config.yaml
num_hidden_layers: 11
hidden_size: 192
num_attention_heads: 6
num_key_value_heads: 6
head_dim: 32
intermediate_size: 384
vocab_size: 907
hidden_act: "swiglu"
norm: "layernorm"
norm_place: "pre"
norm_eps: 1e-05
positions: "rope"
rope_theta: 56400.0
rope_fraction: 1.0
qk_norm: false
attn_scale: 0.177
bias: "none"
tie_word_embeddings: false
parallel_block: false
extras: ["some layers without attention", "shifted keys", "exclusive self-attention", "hashed n-gram embeddings", "learned residual scales", "capped logits"]
init: "orth"
init_std_qkv: 0.0445
init_std_o: 0.0
init_std_up: 0.0445
init_std_down: 0.0
optimizer: "adam_variant"
learning_rate: 0.00212
beta1: 0.9
beta2: 0.95
weight_decay: 0.091
lr_head: 0.00943
max_grad_norm: 0.5
warmup_steps: 487
schedule: "wsd"
decay_fraction: 0.601
decay_shape: "linear"
final_lr_fraction: 0.0
batch_tokens: 32768
max_seq_len: 512
doc_mask: true
train_tokens: 146800000
max_steps: 4480
dataset: "wikipedia_en"
Each number is 500 + 50 x the weight over its row's rms, rounded and kept within 0 to 999. Layers, rows and columns count from 0. Numbers have three digits each. The size before them is the row's rms in percent of the matrix's.

# layer 8 attention value, 192x192, rms 0.0778, rows 0-191, columns 64-127
110:444461495475446520430500536490555455502517513496405499399481554500546534580482485545474543512535449454484486447579505514542471425555480512457436418467478494544529454414534482510481472542454442
121:532596483494495460441537545433515575548572503440528511530494573495597503466444468484532559506468477430511452515453512463514476443589528504597496476567502525573639625498521483440556519473451470
110:520449521446463567510473510601580548517434456518575425517494466499484470534477453497452527529498555479557514423539488440428540501453455440538476463472471442594375507477536502537442542493512434
120:498342457459523533471425528509531528537562558541429433496443457509517542539460527477496452507566515488499407529441468531461454465476450533378470589569530520440524514518461496478533544643472489
123:515528483504487482562333449466492376460440539418570436549550503513443483505621463545561523444531541574531471534528538629494484510596489476535440488521524450502505532418525512623509552470500541
122:556469438461417432506331453430535419485600472569419574531462509475508490491606472480496547474469541384511484488581504498491426536555494441439416508527489488551468490419546537518539479556512469
109:456603516469522427648520516550523487542479380517486455479508556468434502507550351426453512503489465565502436569557485466522537512467626506466435563498571526495521453505497517453534495447516453
103:537438488457521533547481492465517525554603498535454463554509460536439563564517425356539627457499476406465519555423433411481545547526479562482462394523471542411483434517568518519601462501451508
114:486504446528461496494481550494427455509442492464462522518529497439479411435408493501577430598469508516509435583551493499424432487441622587497430499495512514543486434596487486523431485518424499
121:485434538546558539550479501469552453512488504463445429439427516465498450541476562481384485606461473468454465543453551533495509488502545583497539473599488441465507522530437473470547415467562445
122:518611478537442592462493453477604477467466412573472519557515553443522450448617437450530465491558459463488545511484517529546426516576492378423414450576474531627524455465467555570501512559525519
114:494540421461498443498526522348527476488509602480430522484426500491495451454546585430429515469487472504460477559466499472567497465604504453464423507577463518489442477469447475401540411489529419
110:379450519422518392488545480506441563541561411450522526496571608461538395393509557521440482475487578447510516460476470481434442441520496568475581553549495435585545376478411470506515442474545560
115:502417500488535546540520563468437432502485512556476504455511431533549500453479538463403539513517488483494483424511511475422465413472511547487598501483518483482446545458417451443543532534564493
123:443493514557473535471482416457578448521475465460405513432519542502567490575536459476533466448554418508468457605485486604572503633496525534494481578472546460531533455456509457535487420648517551
115:577546488448460472472509447570599535484605528538510454547419594462534509541491516441514447514491560358548493558450482489376443514515495448465456519433509435523449353495504526561569502519430484
124:472497515613391549463484435412519422541547525446509469517531375556508466467522507458517451574542538516477456559443481522527430515565479496520421524485484468588479443408509515434514543504610492
131:459432589565529521476562543506497510556406486519492475457461590554485463439480439462439533446381403472517463508488466541587569445429614554498524471480513515502496519447526518487505421480544518
116:503497463603529637440521456523431508477439541467545528562564573543490491383458513547573520464478476525443554459497426592600470451453536452464507559571506506478490456511569541532422508457528484
118:553416511509581487526467471563577496467500472591384554561377554410517513550516507469533592531537467398495505507554586470505459559506541470390508551633513447527517403623531400510522461491487563
115:454536538532549508514496566478563495519530537489476545500539506485409482561450546545485521385413382525605427515515530520505532484421524558452642525409517476488539519462574478519514425517391586
122:485392538495531484514518492548549477523577543494566452530417441543443511577384450520493507515550438524498520528387491516564616490554532449454504491559499502448480482534545508513562445550492468
105:439458491562538513521372481429376413528522445542437488575554433510499451447555488494550473534479521576476354587483517469539591532528451617453492558502491542500507540527476514516593530461488455
108:441522481466466540457482477547513516475450540564399476516391503459576585432567493440482484564550408525462528515569552540526500597445550482491497481542539466500469574567511468501487415577421415
113:466587544547454547472481434503517485525540573377487491504585414531498518512546565503585469448496507545466403533498397551542482491527457479474476516438533413603539568447545499413504512427533553
116:583598453512492576587505558528556456530572457522579457530457494519523398535449500518462439508467586502541487562546533468357468533475434505528480443447498434569431522487462433483540521535466503
097:568526562488460580513535439555526502510455486572515403584460622464446508504487526540508566530504519414549563454541478541505545421470484367460425518564476520435490502547515464545567403489366498
134:540450331475557544537497518487511546483432520441520533502517528526541496554488504509506535389502513512516477402586541533464533480521431520589549491486527476563447498488461417493509534435529385
119:501532568557447512523509531511529463457462507501482416452442485441524518499585402458451577601533527546457543517505464498507473509495579572577471536550483511582478482532492520475580402454604478
125:452500542530439553566472461496477436456506552468542442602496509500398478546436522417611477417476532529468459527588533481436620551435526506504541464468542515475570658565482462460496530464481451
119:436499545596583541525514533509487420514556530516604477493574447496517501481497454534427521458489494444549468523451522502444569476372451540473488426432504406522563517487518518469475482573466512
133:549604538525564456552576442496533582527477515473491485505426514508429492409420488507532559569490548490437469563402487493539501472428528486505470437568516530563523466532518545537458452357521563
088:531505485537459505455498482502491447503434551362492475593510441614449488477487551525494565525586530431422513522493482428493541470479558583476489524553470615502582452459526489421468475546447484
079:448385543609525542527486636593455542494434521498475477501542465534450447431486495540457540507511459461561561411532483428580470429465576508439579552560486475431529396502537500440470458538516385
089:527426501529496471551413512625518464496581503560520505530480533563600509441576527534627469601477541470501480494547510458595483450492535557494540460424509364449552544443574463469466563476510485
090:508459531446513581519511394609562451471453520482563517529446482481487530491444500451491435529448440424544461411460578514607463479514389497516515482530506465582427560541629532484494531540517474
086:518501537532461415474516535556556479517507476583532507429548522522483532472415476511527512497412537565515467480511604589483490454519490507494470638562502487519594566476400506537476565577500469
086:513463484550474419489477512521567549502470450440517529487556508494557516509518502422535467548435572518551529464483511511534470526504621507521470423489540547478663597469553527540448443490516594
085:499586564571473460480537462534416475570526447421475473533521447721489464565614519406502520406454561531516550483538512547491531496461399432514506421471507472491536498555447477527525549540512478
090:493514527526489494398486454506546504524529430473526555575568509592492514525512496500532504591505485448502472530485453512470512468542399459453531514518547527489492611501514631531454525532421529
088:571467495443464501450466469389513382473465417448499565516532508514519455466594488446487453498581480382477534586506487526500507469419484510506504498531498444379483574468431458554486452536448526
080:514431442478503460490482476459500483537518481499473482564519528530377502522450523452454458538480604461515589483481435481441479487459498450483528519540528544413443541402449483419433487516493478
086:529489504429475515489423479508548493544471504478519563513477535570545578510445495446593540562558438510522561613468492455539440562445470532478453470523484522518514481577507448477498465585541524
082:586562582467552571553434535483460610503438481462465500424531476444523533526469401503533487539467488483542580564503588490506521553481440519482386490497474453456473539588490528575559481454507527
087:540484482480582467499434545475543450487516385518552584520472558456504520432491536490496425597488487429465529493468526566510516453408430431413489534483513403367445530559437568434474488498468431
078:439497473494528428400436542431502562481519394520528510497428497476540548471531545442493465540489401424507502611495527496435557397515592533519498511427525580514481529585475493521509365539390490
084:500458546495530494520475612498491487461561460574553510456500479476412485469545475483541565433561536555494373419560506477572569530512478495548502569509463553508538455444561413462543499557485479
083:533516484502508476410509537531471568561426391473391465469598468512464523496463540560593487565440448450472494495499450494474532581440524518504494501476535614571430418520465469359551437488524470
085:444475447428461469440424532456541530512531396501506517426537519481625595462522486494556523506484487500511520500488518453547475510489527468562512483503516467536500502527471419462568451508442576
085:446465505474521422545428524524445502502524435567428507449512546451415523478548549473510454560429583510606512552509468487497512446549518527508468533427493459574464502515531464476525447574501458
088:482515491509531509523503445453477484464457583492564491478546505460521517495565435503470509495582512465408329457441480500531475546479563540446466579566494407469443524440561498484533421543497528
081:534507489516540382488558514481455423543388476412421528450494571412547459501571458518556498439505541510519494442490531417471483478550544543552425492512508509496533427529418468515562566465493623
086:496470536478478445488449457569519494497536454515544569489522466464519503503447481493573481593533485544449547458446522488433461452467484477474560445471504386409499535444433533432573470460507501
083:433459454459601558564544538584414542544480349520492430493524510487544526447456557541496587427495508510447329493487435548524464569497491515510483536481489516592446430556495429425508501462431457
083:440498563540502543495464482554412530547596535575459499539515452600473499539501519465453525556433498521467493465535453490526505419471519461397571576402480499425477472452549584447474578542546429
087:475482527585459425496398574409556570548452545470527543492453528496523467582524494493494407523519483411593613534515521444558563372510512579433585485499504476453442463551513511544485426532467502
091:544489497518453505537606456542456453438515537407415521431564524498454550504443457460481563413520543503453471422573452444479440504532587409518543505552476590526568479438463478567538462439499512
083:369454548533501535551483549560394410461489550487493424478467515436411492557405517435471497469483568524511414385530502521483501514592508528479579506501474589511474399489482526479506435487567417
078:493510500444555485495536403497519548448512549529459508484512378531479480469516509534461552547564519464475571518578512561491437600503529443423445612551520543410523548552563542462497519395514486
082:541521481544474387507533489390455496516515411485569492544459468498528504572523530492489433494530471532501550464453455538448512449485606520494569528492529513461416405494576472487468359464483534
085:487531517536530505536517458566579475525508605502553442617581496528538464540458459564502511472527502372471521456509536487544571448548439406550615448468451553517489491571548500575529548383478552
093:548491519593495533423561496537520535455574465475579560571461501520464489516552483490510539536500544539469498409499488487492572607442513461423511459491525522573528537439554555483457496429404541
086:574485502491523485511575557460477555529488455507348523446513526536457509474536450446457470424551443453424408514505478448567472536463562496540469493458488542520619648505486429533494637547551582
082:578469505459500470543554547396600545499519356488484489505483564457601477509527533553521398540530570539490460506583497545469505539486488511520548517545497567488520455428497424459502392376464585
083:519532498478535505507480479599562553540579499512511527475519454426537520527491509595520473553522602557521539560514521566418475551493463549520575527530491563486675561518470654547390518481446558
081:530407521597460559573401429540461452563497544505576489487584517489509505446535493520521444472539461436526576551401576525529540467470526528495455502381550509517576493512488481479511533555398473
079:477449514416516504616461515524504500467515529567444504560547530483481508492544443563485497505641417619510499502529442550558557569569403568556501583504453622496424546434415557515382478430475565
083:498462620569517580497479520542560498522541588504573531409438597516548429473463465560440597495463569542470499495481513526514482441386454507459500580480532517514576368536452477479516464542511441
081:460479492495551484517495549524502527526442457392379526511509369480425507541524530494453469484508459494476476544421525500607550593552469492515555496499551500572463519480401485561483476440647508
090:508511479499480462554418499447509515462518496505475433563426495472410452448487428480385398498414509550562513580423477431406453588417479515506504581505484513518605516583421523606425485498494557
070:512486538433428553544501462479501506526467500480504495551443583447502414508482427456588423550476476437578542477338526516554548487467582543505482496447484492443488489526526426505489446557476441
085:529521599525508591559438452523569532433578513467529493459452455530597427471446390566434505537501509529396478539439538524539559510494462420517418431456494410508457494467508483497575516432581570
090:556351472532527496486451468492450476535501493498610502444597492582473469592552468462484526453532424450509522551456503501611473359455499607411495556512492467522575484502495446524452508620501406
077:501432452417535587521490516475449508442568509515529472469585424537533509566478495453463570435510453502483459526466561482476449529481511511498544521438525513518495524546452461512521494578540453
090:522523499524482583533511490532480463500516528486405465493497368509496436401461478516452526529550581496452466536511417470524455536463556504472404448498483482515370501500557455492540585488385521
074:502505490546408469510563546488467520518432554478433533493478556431464418441404425597479599471417566546524495489529477497548565468489589512450494524457513505498481459571505462562527534514493483
090:516563520501515655548517485546413454532516512529439496451418502466559460490527498538456512551488437474440481492432511570509466530452473421464513499480459589481546397482430476527472507519359484
091:532555474546581494438483492535515541478524472505509562527566556511466457429542559512548550468574411550402451526535457487575444494496487482486505533523461572534508609437512564458381541389529645
081:510494377457552495488412522481585484534539434548546425532507480381548541484522441554513494416521586540513422550592420525481488588542573498518408487553527450509528576472559524526475595575474602
081:465497482454508492532560444480521466542428505537444517522517526382517535408504446535523372460470500474589500536655495542497536439493481522621504617511475453533468478526480460489440496483493502
089:450547533477435571498625473526490440574393461459465480490473532456502479449472483548487438556591574476499533497552454519586495523403515531504535480554489495580398519555557433544467545423473498
084:483582554514593424463508517587430472462537484524426571460499531509521438559511468409513581548478475526419612510602549458469513515534398519468554455513474562470420487501534468460462531449500433
079:530576608510469468520532525637460493459474497421412624495466544457530401430443463557567483513549591553507441539453478397495501468484415548545544468461494476553547463592537506514512529458541465
079:518375583436497457518378464534578534478530513485500563453518532405554502577555520513536502511430462499504602550537489501513519533596492530541536537540493544449435481503503609480456423440485601
095:532599506606513654510549506402495461446592575485521487503456529471542453558499527422442506487477531504444501451447520484497501408457470459481571482467463501452528445465472483461566511504547509
083:555468459471505421475455552587580505490460400460505480428519490512456547511533481466513420463532505493542560528423514524592521506633369438565481455557536436506538503526568539510546512528533618
083:445480524576526520515407564537562608491430482511526484517498578518544492417476477644489554516573478532450454492516457517529492456488456515529487433484506435486623495429458471523606471429496479
092:606469547516499640398466452516576465524530547510469540474509512452519493519472483443477591560533432479582550504485441528419464503464506491495542561428507558497479391492445441413558515454472502
092:483519514539494446430444465567514383562565490547560458526513527631526403482447480454574512599530340534523533467534588576464516493487454444522440530588491473535497500474522508491555486520410528
083:488509532479482434440524529556398555493542504449464476454542441494488533695485519455464554479490520504469510499559406506491553532483534573527536402452469513438552487517572503543540449467594376
083:502514440500638546412566459507486485575439404579475469575490477432469522493560531544526477498453430520444482529496519496470442508502469413386544570442519460583496527494391531558480600504454476
080:441404457463394512555412493510561565462507504413465549492441521511502484532511463450492391529446519481513562467503480535465540446542491510533622527524465558387448481560449497503609437458505527
082:555431546564558575546450468505592527506503524536551483489513499498574507468403537584473544467565422583457492448478553526642451568471404498461507437439472582559497464574537519458459486516487498
076:512477602568502549492516465466519498465533436516487537528522503426538528500448532570512491528535456585515531443505642497509479561474497479501623507491507567611564541515499497510409496506505546
078:488515545459521494444471547423395473493450469572605409589530513545508434508561635594531540581550487564507549454579455465534435514490526494493537590521512532436430524478565511589482511466424526
088:577436564507593527426486456581547475567561460529441503537481599460524422485465455446525591577518477556432398536556457553520468619421500481445464459519460566582452519521575544499485551468398531
091:550595512583496488464526508564566479520508546455494525425538458435461467529476453525581507560405499547509491510536587554626465508487615465423575484383499546482557434527516504542552505480512555
078:492443461481478482555462513449481481453472481523416459504576449541548448557573571470412489526566512562633550473462524364479481531524441549505443535483492474483379540560534499405417477533461591
092:392478487554576489595460530460490435470492523478553419550428487537489564461478487478491503628540447454514560490413455478516525493537603529487416446559518479523562559399450470497419494486488536
090:501555540568446483466625477408456524511503451498516571431553477448440463471576494563529547533438544506535483472480532553463531464479559462388541500437515539576481501482451442667464445508429457
096:470577458622345483529574518499472512494465595422508489465547539447450546468515447459453480474444620492444457500537577434527544430430485513507491542493517453446504452578452509453583474452488520
093:515514496496536562495541436554518512590582482469499499528486575463530514466411456564503488535521514622439449601572413476514553533549503430515488470519482451405446488529524610475467530390492521
091:434533489544578556498503422552543479456486557510458497476373504519531520425491388590458469523496467510443570636565450554517548511453442518451480431500503509484526529556463560406444467510465510
088:545571513623473528462437486550420468468484491435517548524567462467547552485460462436528430423509545514473486549457486499505458484522417425380494583431525555483553402546479604378518581585583530
088:522461552489454420539496401506514616459493554436468533400503552517485470556501397463538492472392506477519442552505448492519481508399450442496489508538509501544525404546489502455589497523426509
090:534463505456395608454507482496468523585445512620523514579497501451464488532504437433549503506519477400508457498553528502590477508453481447523543550526526574448396407543458460593563546540427537
091:462459474507493556523532501672539517500475426555587465464405456507475512525474448455481426563480514477514559547517510552518447516500551433550528408412506371449434533441508500491480596553530579
102:549509411513504521493525457513541507521513536508552515478467501494458489511505454519502457357328408518554514490469555474488483482537539483520536431515498551445488467448517428528542498472472473
087:452513548519523462542447587492535440540470489505543540473446442511538492471471427484489566494521463491418545467557430549571489518463637486489580457510488455486513510425478531500511480472476475
088:580498542407506518436529491493436498568490510460495440548511545574454496605505645454490523528517555395503504415484488505369453522473467578576550584539519505512518410511526529541477510546463531
089:454549493470468516549473496509462531440444481491492474478489626507538541420448537601489447456436567568524471495442431501461535553504522468525448496600494442537524483469464524377519492458545471
082:530596507665462508522552445512520442548484481476431544508518602491479464412567504488542529537548532420486421494444495429555516437490422558441522464355519565428485462505407434581560454527424539
085:510482519522529529506477478539471450510453560517553517491563484495594488528482466431549463526444490440444547493532537467519558495580545478537438584487505556501436440455460518417569484528463493
091:529547562537559479457431485518497456478446529528448460523505475491459472500400494592483457480494409564443443510558522556546488504458482513519542527452478511444457493502416512526470428524439524
093:470542533539605456493520477614576458541509463449471524500540447500566437526485522663488533469448471535493534521574520523424518567480496466419576539442491432521530553528581530415465460505471567
090:527510557463476505499519495595460458477481473477524519476567512524458528541536477506556446543500481429477549529496384484513495533471507439558509523509531425528463451378612562413491576462499586
100:483422577501526493437495438462512544574577483543547568557537580461404508459469504541490554564532560443524414441465447516530531429491557511468613563501495537542463461465475498533566436478503525
096:484586545437532505528490512669496551507447429464540486551494417484511461562504444400556582491459520492438535539574526499492465575442550369478549442485489507535443458539402534493491640466551476
099:517636513479492525440537476567515521480488521465453486458468546517547515561435539526498496415460566533469545476431530423467513425551472420460540479455505586463528444589430479371545549516544473
092:532489502504449526426548514454528495538480530502436465478443434425598455424423531527520472477425535445520517531553514479543505546513529532518539455469496558474583458529501438622473477577517460
089:564461538369481651514439571534416426410463525488351456504479513538543516584421520506570497528462517475526559449557475501488535511551476473595537643506496587475458530467520500471502426487474554
089:511475524552435492528471459461479473535437551513523438465458567529525558543520482454549423480548561513477454490540491454497488475518471610519457579517520530550496403461536533453569533475577476
093:505485508556582491551414472586536564507601494500422575536530473444539560458514493456483471491510528527538533502527574444476498517556466431463484416461462496408491488514378576515535475425502492
093:426585474527383540565546507362397450567434554511599381514553577539466489559507502515466517486511493456557541501533493520521510405487494542595512552449484550412384560554482412458513482477409534
089:551570503412460493562523443427511443428517517485535510505428600512513512535481434403444472460467490471596538442373540485525536464515440508504456498559506491481410531501473495535467416597474564
089:466615545520570445571429500431462529485579553406498510525475503564495507462501490464520457565554591486537509530421565533572523475409597527468447441490468520552479565482533431484488474546555466
099:514453480417531551481524473569543482406494463512477469485532495531460529452483493471485415569477490411498532447557457501533529466528502425441470439472521525488482525506522568447489539525498557
089:473475564544550459514466460486551543495412467553515509524389479493523456440486480439486523582468442499464539517492446417539507555465433479408482446512497512501456404571460511406416582408455495
130:440504414430519429459522571467515497504443457528487427525434541455461561424560454510459564506494429558456634549432554483476507580475545549567557518586565451514553459462540434413486561474566500
106:441523468530490554500501524588467448546511485589516444560550557592502484478478480474458604491509531488499428508462489534371519556430381470534442553523579487439414433402521578489580426604491455
116:427441571553459482527532464523538515458595544482568516453465506500472474578500598467423564531512497509526544477452531475456575525468445423505497464485494465438525519490534535488584371472493412
105:557439468349490384488472542515431506474480500486554487419438467496555473525469560553431480550545465485477524501508532414505403441525469452388494496536526509472505428527513504436499541508440490
118:524533521532543371483499481495452527426414410470441565482539549486482431572455490637613527495527534532490535440537441459544509408571563577464504518479486478489509552614445535518492508443450595
111:497492449473480540590492550420432483474519524568379504512439486390503471487558583572377505526542477507498523542495516517537464534491436562440446571574523494499503506465462517458489466576534502
114:419576466534531568492545533477487489511453503500568534427454398436516489626499445467475423493538448516451554480531489444503458486494465498478525498436469493471532537500604501514523557518524559
110:462463641506500428568576567453470498493531525491532423597520502527441522617443541503471464550605476473492434570488423404465536444484420572554555641481484505514553529511411482508534450509543419
113:478430520501480496441478374512562502512518492537385507457502492452551433407540553460531519488533494441372403503627494467442363489584434539428492498534553482538507484526458476537483513529471500
124:579507570523415437560470480482524535485557582537475511541502505372453507496605386425491491488460598440487474439506544507460466526475484478411513458448453608497533503532461456537525460473482558
110:550509459538542521501588467484464519508510495496473558540596506542538454515507458483474593541469492528431503497502390524454471396457588560530545573485542567589517479550523489480402434482525498
115:455433531422444478505575551498482544577480470507412503490463612527461495495420464495499597499484516553443494497452477540563500518486554502532503488463500548445563522501472553381368456570492454
141:513558540505422531536487460470441479469500522505417411452501551467509422515531589525536450490491634424474477548550482490573546572514470557506389532474455486469490490576472503495522522426471500
117:426498453545609440463463475495502428396485486500481500480545571518442537394462527547551551562507577602553500517502563454536541420529488521591512458533552484485519539527479405462485516450541511
131:522455410428514455437521499531436570459365464504515535508534629545393482521533551548544482450476470522489504469504528370485410467482499419432441398553540577495482429577454487531408478525500498
106:474584561534504433426525477542447541473500505477364524439465495573491450440549483443460497578433552493506527427552471498470517516506518599533518328526529569488452471533477505551472484471543507
112:561532432553539412609450459521420515497594506519497619508493451469465517532456457382519547469530441386487525474490571507469480526463500517462526534431519605408547514463542443576508508548501388
107:421554533549511559539485469528469520546589410507500525450429494459448448588475430458478452509464493561483527463452560481466510535475518520448562444540509499396453591541574471480422449567486486
121:454508419484403509507503492404573577521470560529455548406577460442468474509545555554445538503475477470499473535505511524523429549450467497593504522499490557469472458459455464482607385468445579
111:473416506491505561524475546543523480441601478573476448538457469514450512526486587578465461525496423478463509512429427455421492517513474500494440598488519428522516454425459486455440537509494458
118:613416501405467470447459537583515518583505435504484441438490442501445464510430484521478492508446473511530474495514497517477378505461497439548568474524539565612461485468578454528391607561519549
116:566499565519471539491488482567588614530489543519534526518528418468556562601495463441488566532482484450510484464452494472562502456543552520552506582485557510466544425504516362520540451474474474
108:464459499497583458378517420503446495560496521524612486395466425515458552572518490434439460527569423590482561421441506455536460519483420408485519516490473532478370498513558475515425548481581440
113:534472515429522482478417456625476516518556555533432585497394462515511574543653503418505380524471517448504551490519568479473562482568476461538485482464437577487486536508500539465500487557413486
106:544494502509396613461514537474505442515469498466499476412463436476464453529518566562458490567480520489573470522457584486524504544500434484580547433484472392510444507534493464566425474544482468
111:469475527539448487513531525536434442482487483565512446501416512528406531457489443513444499450408479612569520501518486557509549463353483513558597536484500566472471482445513452522497432565504548
107:461501552379458394532519592559586517575492501641498528565463572442514527554460500485549535501438465487529491500491525475500470526473573435485480482445438516388492458500510464526450462570383538
111:448414448496474440535493496530476504499523428524466547515580504500485381520386543542614423532520534474523400473561445556517559483492602614482452510509460472500489498601510452477446472484444445
108:532452428453517461447489495540488477541520360558368469464488458499528537412605539552461493608495418497511509529559542520445464543574432515413490553598478506504447549460512495432487578449599507
114:479556596599477557536455399496537521431550503461525568534496491536463445495430560538478461564578526425449506450451479484452591560486502504477500528579517491490567479533459555558432384424480490
115:488574482488600454444560566499499486491526521630449438539528477498523538437490556488519456498521506522505519531477511537407469547434505440514508502431541408495503509572478501442544543606486551
121:413496458453530520496619483421443442463478395500467489414537483613455435523487543511420528466568517532498492509486484506523571486491455620440489485465548521524481397517495534439534457494591393
106:449545477561505432539614366500427389548486558533581453441488569534539425494430459508525492564450492484495543565533475574504488478458462482424473455444507481505555527513461544503494513555486428
096:457456432510450491499544477492496566478545418549517511415489468488538582608414480551433559518526477529543477466557500459472561590498511528414416413483486524429514554534406547411489542526432385
099:549391487485459553511565533451534436516446545560473478475491455502450525556378491543389365488532481378492520500489496509399606495478386509520404517520493507562453566536426417516564446524446498
114:552475485488487458382456506656472601473506409438539489571517529499533529483444460500596493490457472508575479485509505502423533524522447503527473537444492519527486478564556567499447565476526595
107:579387548432595556413594458419458457488531575508546443452516484472546483553469464493496521508512524423488514503542482480608543477557537513550491502561491417410431569458486529541570488517545527
106:467613487498476469486534516502580597510582444429501513410513575541473504486484471379503530505503482506478441492481460461640501505461535574521639481527531485546566427427518580416503448458658534
098:518442532475429514436490465591465466429523521522496493491484478490401520493506436508506408439562548549507510464525522541561479468537457549572474546454519590462528492502545533535538460550551572
098:549519504435554445532597470489420407412482538499448476536556436482562488500472528499458457505455500514492609514445511593502636493481512508479472505397496519391432497524529454524430445412451506
102:525469468537547474483489460485410495417487486538444473517524483512439578505505507550516517472518475522533570405468518476520519504472536416553540579474482488494580542499486498492466537509511546
114:498466448481564519563449511524474393469484510485584451532468515420498441470478569589459450592502483523488435581452532517488572555444465546468421546493487501492421445451320425519562450461495459
104:492501476567496518631542556521495540470437519473519560473438526371503524481506499567364425453475547564506448442465548478430495623451384494609483538496509490579591560537482483485482497444432530
099:469438500450461556580496531562525461504510480528546461473525462460418461549428543460481473485567551482450433485563531559523469393540570489456551567506509612510580494599500429492510429534486427
109:491505497592498569537443560439504637508510495429517495551494480579451533470477428472579554501602538457463498413455421492563498492478576516436491452525530541501609445480515517456403494542472602
106:494460488471515487438480507521463491539504491432461485574578474524534588584399504444534494466472467442567448511553497521457492508476418502591467485480490471538387570581590455566514502576531515
108:514485476488477554448460526507499530574496490431517498492495504477512465519395464538519473544536493460469487497436480583494427530429390471489389499487480529500590498577406485557538499536527424
096:509514514506536495493469529503599575531511399478523493458474405498438491489479513516525592605503514444450558474451494457483426532479594587444595478504518427457461495477440508458568528381551517
101:518445474578383574529519520484598517488468454493577454464381457511540484506503423553543506555469586429494539545474513513471454551503500559448399431430488472565517480509450596547569474460629456
106:442480534563519489553567544474473342471527496519572481492468521520507457571550536526512488528505514521478507485573497551519486411554545454529528563453504434528540525479444493442418540602527459
098:496388470455431498572414501526476485439495523496526535547550438481378560495445481498538479490517507569559486493541588474401502493505528528518552508512473585455384512560510502537491481480484546
102:517499463570478559424422486496499481544484527515539496477470531461581488569401474566552473518457504485539557508483504544549539422520470455499434410557515493489543445512486497592535497615390516
104:515477485510473509545637407497377432482512507538506513524582507468574508475457507583438512565458506460589557510534501482543570560588502432477378415605506500390454551498508491537495555458424444
110:449469526542594450467481527585484495506484508453565548535514584394465497515508497540429375554438473448577467485503525513465444523502497613516574573467486520463468439510462507561575505518474565
095:478499447478603527466539438515445550524433511459508477413496484560545498487457439453394505584510488370481583557603463546490483498523508515476527463544517455511493547520500506560434473462621493
097:460570563549472491476530466520601427556477469502510466583526508571516514569543471472588459521543552409439524552558450538486516457541550489465502460482487542545450466506478512578437454445546534
100:494566528487422493560544500429542499466549463536453513516512473453523472467560536576459551446553595569424430399521548520520399480514557488424484540479488550538628501497472473414465601491534486
097:498542499512442576456553487513477585515515581519475557559561469434377537488430506494480587503564455512453598486553511469564473506463620522467601491544488470469494480556527561523502487413489436
095:412469555592494575446493533534556536482518489485528484531566555449495457516519599608575507435547490459490532382463487503446471551484489481527560538509516529444488501438391556448485523494605527
100:506516421516380460500442513537569588493551460507462495558470420617472540468463485464608427475449572612531534561527525482399511574478507543518413523402531569608531516458551513548438535505418518
103:505488542508516473478497486491548400482568419536481512535397495659495406532549516425564453464551527510446511544526492537528488460496527553553517532577514475445564406383440452555480422560458526
093:528467466526482494492533438465537474477480509445577438462504531541588514457475447514534530493473509500505586594422500500551459517481495479501449490481514532515632494473551493543407535399549536
103:523513440501473496548575521541494479521437425521506484567504487501604552496519492476487392406508439488516513522560494544437566474532471500561502459568499538558488467561579433551442573569449610
103:508589602451460596549537549471598481460512542551435473542545461485558505460637482525428504519530534507452538424495513456581434496560588461541504473544495499597495568466543528573457471477500622